Part of a small language model's weights: no biases in attention or MLP.
Each number is 128 + 24 x the weight over the matrix's rms, rounded and kept within 0 to 255. Layers, rows and columns count from 0. Numbers have three digits each.

# up: layer 4 MLP up, 384x96, rms 0.23, rows 297-328, columns 0-95
# down: layer 4 MLP down (transposed), 384x96, rms 0.215, rows 297-328, columns 0-95
up297:137078123139124116102121133074150110149104167086112143133105147139156124104135137117140120117169090116118137152154135121147109144136140131179154128150114092121120088114081115140126171094112175130105134123154154146129151098133117097147100128133130128129116156134160104112156168161089128162
down297:122109152136139145143133141142136123112156153135133126100117153159125120125136141145137134138131119107141092113162158123154121150133135136128100154119139168150140092166140139087143127132106106117103123104095085141097116127140128119111138136122162129111110082093151159149126076097133123103
up298:101130121070089119120149127101152127127129127140147147132125126113125169108086140135115123103120158112096115167164161134100093124174127142164137136140142111152129152116101108111099114038134148167113115139103119116122130130135139124131115143136099144147086155157147112140134144148115114163
down298:113140117152121116148110116117138132160119133130124119098168150132097107121138153142128140103125130157106117106135118111135104108101125142123125153114130187110156124135090122111140129161160129116107120064135159134146107149137120083151149107142124097144171084111135122156130119141124171131
up299:141104145140083149093131142151154143123101120099117143136125085166100154122152190173144124091088130078086121179119115154107107153105112081150142114096116127079136150127154146177148123099190109120112138118153140071097195118110143079139082144141108124121112141154142087081162088129106141162
down299:161131171129094071161114114176122096122160113160153178116164126139129130160161113181133163130148198087152107159114108070138058097121098112126125145154127118112133140103186150107140113103152136101111106123141044107150118118110138085114121124129140113151153136099159146127073114174109115119
up300:147117120114109133188176154160142132149127148146090113122104124124140139132110133097144127118108152136104137113090115121117125125115158148118135121160160101130150126129106122134095131120129133166124138115140115119123166116150105110119149131156129124128128120139120098107090102138103148108
down300:121137099129147122112113130105153139159111128157110089151130113111081107130122110157131085127113146122113146142136142142163150150122122150141101101110131122157130136112145115160108126137127152142146105132126114132123104144117159133112150134132111092152121140079127127125128161147135130134
up301:138116120118122108142165087075150123160109128137151134126153109145101145097170097187168146091096101134120080136144138143099099150168165120065080137110160080129110128165138116113114156132140121152140143127114104112113098165134129139126111117140127137119170161162103143088124108169091121125
down301:208127139112165104125212076137139118117159082100145126067114107082120137111179120095146096104172120139140117105113089185123114082122133071171092160146130098113154103118128153112142162141125132163089154075140127095095179161080105128173126142125115160112107085212146170110092173137178145118
up302:109109152178119102143104131158112169135119139103137078093171134145118150096157133113159165137155121125151114116150147161128105099113119097106132128133156112118148129093121141105116147127154166139105108138150119109147147159156146143125157112128136105137105130128158136074117110097084121143
down302:133107124128160144136136138147162114144126131128118135143144106138097138143135084123119101125102151084126163125133139082127135128125113130129119187117163132091140094107137074125129110065099134096115110124128150121173147155158145133157172111180081093128112139172122102105143089128145129178
up303:115136101142130111102142149159125106133050177134075094113122122116126156131079083072139154098117094145164132163162166112172143149152132108117103094137141115111135139064110114164125101127163171144152116155193131170154127094168113156107117115120133141149114139152166087121100102171047118126
down303:071109183087134109160139156153074166108113152132142118141188087075134100133099084157098117123123111143164115155099112126129147153131159121143093082127149134151132169120132115127125163126125104131164127161127078171147160127147149210142134105136092115145126117099139069169090126137086079138
up304:121118064145085126156168181111125164134150159102128116137124122131171159133129139085129091090082097124124130127136151127128152151119139104122108113107131099122149159108130134121110110073141122148139126151151129103068123086150140122138127118126124151150074145148165177128134158087104105104
down304:158142140123127131144144115153132116088162133127116126129136118118117103123126140174133142106118150110099119093080097134137100137135114139119152098101121147162116176147129121131123131193096146119113116147104174126156138129130122111108135133122125121143141108104112113120159106145096193093
up305:108150098162124101148161144139149125183084144074115107123149165144107176110115084158172124145108114172154127172145116109110102138111150088157114129122094075101147146137121158133161132127108146141149101137147132129076103107122098084137116113145147135124163124159094098119081117137116085100
down305:126121117119079174132173092109141116123126087191139110119095185140124129103111133120078119080119098114120126150103147127162078120104141101123158158113160162149142130119125136152191108162109107115083088136130150122129154123126138141091148210112107174147097067107155173120149097148159141154
up306:163107124125123141149135123134129137102136145132114143128104120128125118088106132105171143102126116142150156155088116106140136126142113100153144128108120134126165122135128130150107160128107147151134110139113161138116146097118117115129118125136140111129143147136136102138129119090133162110
down306:117174124169122132090113128124118154145123143123117140132123161137129134150098127134106127171142136135121103119158131140122134139134150169100132139123120130128113127131173122114134083120137100097116130133170108105119119116160148141115113156120134131116123110105108141114095158129102100130
up307:046084130126131165136139091116134153166104131113112127101095076120129141147149151150115153109101125109142135148151144107107115095114151096098175107163187046100132148143129127089164174122130129194162123117130107110132113122119157113127144158141162105134126160159076174106093133128125121117
down307:145154133104114148152158097096142121134152093095167120142141083108130146104154162147112131089092141151118108161179108098116178136144108125146117083122173133173127144128137097115134173133102163106071134112097138112160105145141128107187127119105145066146112115116105125124112137114089146203
up308:136052105127112111136102100150119142129104151152101168136131124149130138156122074114167085135112103173079141185147134108146139161177146108118125106104097092087161132137143145143110133148130165142120205163125130167162117116166121122154089154125116150182126140144127143128126146132098079127
down308:127105106120094080156094148109132126118099116115106164195131155133127120071142137142104085122089157115090112124146084126149093167162112163190165152080109139092125109106134179152093076122114139124148147144185117135106138159107149125154120123168144153117152126153143124123133121149119115173
up309:177138125110129091127115106107112110116141117123110165054157152132115138092099098156148147116135114127090088135131101163116079135118130113137123104125082136114134149162106144136110128144124137139114167115111150159149122147104120108132115089140147144135116166136128122123112142133132129158
down309:121140106127169134126135142092118122160093140137111081143160126156148100148098141134099099165117160125113130122109102108134158126132129130113116133124123135123132120151132113128175106127119120105142107186153155140106143118111145135124139122122136094103134121144125094115141159129109130150
up310:127118114125101125107159109134068127146149136139159102111138149099099118132118141145121111135133144111133124138166147150098164136140155094120162104149160169081137167129101134108136131119117140133155176078126130075120130112140122080165086109147099126092118135142126156125118103135114122143
down310:129108147116096125112103149137119141117118131124146146118168109171142129093133144148096110143145147088127127112123133090113144119124119160108131118111141100190116167143140124131165145113147146162137108138131131094123137128135134142095181096099119109099121181085156137133133128133101128131
up311:131076109093105114088162127112092144130136152148122136130141096146082142139077133127192124112140093136155115147133131169170122175130125126119152099154118127058145158127126124145076160131120149137166159070144136115145142130166114105144054104118160146176141135147154167109066114105111139157
down311:116171111093097112160178162110133079158145138150140117090145143092141140096120127097111125185125098085147102073115074127114134137111114180140142140139136133153096144127132136126171156187139151162110142072159203106109141125128140107093147071078143088151160159151129111109142104163108134114
up312:118103135112138134143181101122154143149161124166094107102162119124130113105073130156103088135100106078126107128130119152129096115131097093127081114186109084107094105124151128084140187147156147121132124117132108169128142135117142139131121128121118136123138152177113131120086093170137133135
down312:169174071159151170108138129145138106155154102127147116095126124102106135147119104139147117114142175087179101111080100105149073102156129096100129119114125126133136109166156137109166152173119131153125128099084128147143101120126143115108132113116127153119125135148107118113146127173107133123
up313:130129137108134110098124116078112137155180111147091123140166157114143107128111128143112128101115150135093089136147154148091151149142103119145090123121110144098114135132123158122121151153110116136157159078136102135185135106134161097095126125149129134148138142141131136093135083121127129103
down313:099121105132108152122137109121142132138143106127132150092118147160146090124126114150080133156124116127162129128153108136153125141160135132162119131116145077148119136138094121134121099145137133128148094160103116163105159150128112144159103129134162112142097140121121060115120134167125102126
up314:120174092150113122138182119151110087126115130107105118108146136135148110141098133107146134123130119107108127131185140084161127093156121120134108130104130129119133131134130114163149123117096149175152140152128094117105106127142147107068119115154119147126148145146145150115165104142116140109
down314:116076148111116172123113137161166158120121136127174152120100129142126133136146128110104100144148114128138101144115105155130169131105102094091131121175141130105113109121096128133098108100114125151153110176114143112148113117143132148144130159102140118138104151123107131131125128116164103126
up315:143085153137129115115106075121137143130092128109112147094138118152139134141117123163124115109135071128127143146134144134170136161095162109099142149152142128106124132125147112067138133104099150128127158145117098141130148094107130122137125142157168149103098145150087137119104065160120152175
down315:134100151079146129120160106137127148121129085168134073154113134103065154155123101138105124147099098137158119171126116134115163157164128117124121082094118143109164130082124112100150144111158127136126169128110150133150116135119110116186146143146112117146121124131125103110081151169129156170
up316:126129064167113120097151141151149125163143189124085099095127162165123143126092165122113131107112140115103122169101155133121088128151127122127116148127125135128147151128123173100108110080126127134107115145135132071128123103122122108068113090141134152131089139145123101129133171121129123111
down316:116135128085093107202147108135098119117124114104147158145092082122121124136118092112165122097144118134097137107148127104130149119135128099159156125078141106118147110119174137181157127148115115103123161123127120129114117161175120083131125143129124123140153144118113141111150092210160115140
up317:156156131127155113138138116146161134103169144152103125096087146148105108095135131108095118125099114120151128166146104143187072095137114120116115148127114102110113140122110138139146129164140156145127089113133118104116140150134132087094123120122141140128142127161165071088150138124118148148
down317:144140145117088158118139118087119109105093095125122111130119123131131134112142096160118147117146119142155121148074146115107098129162148159124108145126139119082118169133126087115139171174133098138123106119127119158113167125093096152090144150135116152116120118136145115148140164150148141140
up318:116138106127126157112140125147147116105164123130145091089142149127105086089106114124097137112116126147121121134136158132101124135108134132151115134126107123123108156101121143101128139118150171146101097114115185098144115088148130141084125138155143118121148136150170110127145088142131140178
down318:127117097161122118145152165118122156125100158110114117138122097127155147126118113117143135161117115128165147146124093141126141164111135103103135129137125138106101117106103140154119121133124090143162155165134129132129178114142121091153129124120108159112106101108102123127112097076129092158
up319:137127138103146175113129143183106159078123108131105118100119122097087156127123147103119159060157094166154122148165161176136139149158093134171125141110150146081102149140102133129147183151152111160117129094076164130090141121144129134121116115168079111106132129140093126136145085104114145088
down319:105140100155100124134139140133160086134174157138161151117114148127137155123116082076142116141098112147104113113107179135122094117113151093145107186125136120160102071111157125139135103100073115119123116148131118145117119137155163067108125149111154108124142145120143195155149090065130130204
up320:145085138130135093092125079161170185133139150128065079096124089163133135087105105102182173105103121106138083137138122110124116073120127111156125173087119108101126165117145134155134128146151128161084101129115160076114140173165070138110126107153150108121152138157151107107169093108130132145
down320:086138161092108215100124173115138125137112114105119135143114099101086148183125050092156167147165126178109147144143140130100144123150201145100147126123149062124106099099139171119117164091135187101108117161083141100114103116168118168103088157171164112113114134121100118123180092087143094110
up321:107137125142103094140182139099114137162102147138139116151112101138121095087138108149129127072131103136130155098136133166096095126171122130124098135118100089107103127160115138128141140158162140119103137125130147101134178123128116112123149156138128110148132158169097121134132083141109128132
down321:127147145153112137095150139106143130131149126151120078094103137111116161125140127132097122148150138125136087161169118133154147112159109124130136134110102130165141092103140116139153119131107144109118129087131122114155103121106149142111145126127124160158122088087109133136137129113127174129
up322:120151118122125128063111115080155137133150132157112125126157176122098143120165115151127067101157127117140149134143129164151144159158092084107145171173136088111085115123150151117096116079122141134096163108162153136110150146131062158150083093156136145158122136145153135125096131149115151138
down322:143134117090174166192161112124126121131115147115160098125155124149115155115178143109138075164179127153071110183135117149122113158088106097123154151091106156131152088147146131143102082141146132105070121145153123107078105128103125090101112102108144140110162113139129138129181096131111187131
up323:113122115133115133118115135149129154128140141107140125087147146172128127113151139113134133147116083134146173149107115102150132111137137134117123122084092138121127152127142144130118164150136143091146124140121146130119153133106130094118122129139172123125129107147140145083118111115131130154
down323:120128119120121119124116090126120111122123120147124125122127160097122133164111128173123109117124141108112111165146147177124129158135122163136148118140157142101140124141111126113129083100132098123121129104150119107163071159125136140145111120160132117128152138180122148115101138159086117096
up324:147091138110131094113111137142105119157101145109135151144106122134163112149120130082127102123147130130113114149127097163185065109161136110089161130163099105098163110147165092114122157141109152130190170132164131097131107102136142111133115118150128153138126163155129146106076092115109185098
down324:172146126144151086127130126129178130121125109102107137127080121175109141134122130099152133116168166152127124140136124105187106171161134151080133129121150141114109108101188100153131074149104129091117104133110116133139112094125144094145136157152141109136108132130129132116136106123118081088
up325:103099114137128162159134136153070166146102138135123134146171133113137166073137110116136133123140091117140100093184114147115136128161152165121116150164086149097102115132123121128098127107183139166177183112149112105106173129112105131096095092144115070105084145146142115131123149113097095148
down325:096163165104132126120132131120168167143060145105106116128128113088146166101097127127124111131142109174138114128144107121101136114152138131121077066102138186119132126144121165153123136099132196114105090117145141127125127203095123134128103120135150151127190134115113132081137125122147088172
up326:124155134122124114152126163113135117132134175165126123123138169149137109099118088114132056103104119135092116114124148164126089123161135100147149124114120091125152140153102165142115152088123138144118111066131108109159118140165118147111123099150089127117123182141130115084080120146132143121
down326:133115157134122104114148098136118106140123137177096135108118102106133105130137106168114107163146117187159143102111166088121120148091145117101130174112116165169114103152162121118147118149104128107114096122132146110118164148105109128169148157152140153124103078093125136133132143128117115112
up327:162108117157127113143087106142073162105125109153144132131125127187119103129151127145133133098139108142100140127128097158152163135118137144103179187130107123098131138152097152110170132131137113129128134129107068130152137109167144110136102137168162097124129138131104128114129110127114131081
down327:110129139097139119148102089172133105157172118090112120137101145096149099135118140148168127149116134084088124128127131145120148097054139150165152147088135143129132128135091123143139120103140135130139127132131149127119132095120098133163107132149155117112158143116156154165107106158139160072
up328:134103136152125112122081089138111189137107127185074154090135097138129171119087146119133119101147127095150133134138125146121125175156122123130129091115103113110127129149135141124121122153162150179162128164144140109153153102113101147142105086130112101168122150135150123104135118101124122091
down328:160135132132117119098104108125171164150067133152103160119144133111111126173150162143110104095103168079168118114089131138114129120136158182139132077097162139113108137134133139174129126179083143170161123158115096148120100118115142128126120128150117102129107093101117119096138094136136139141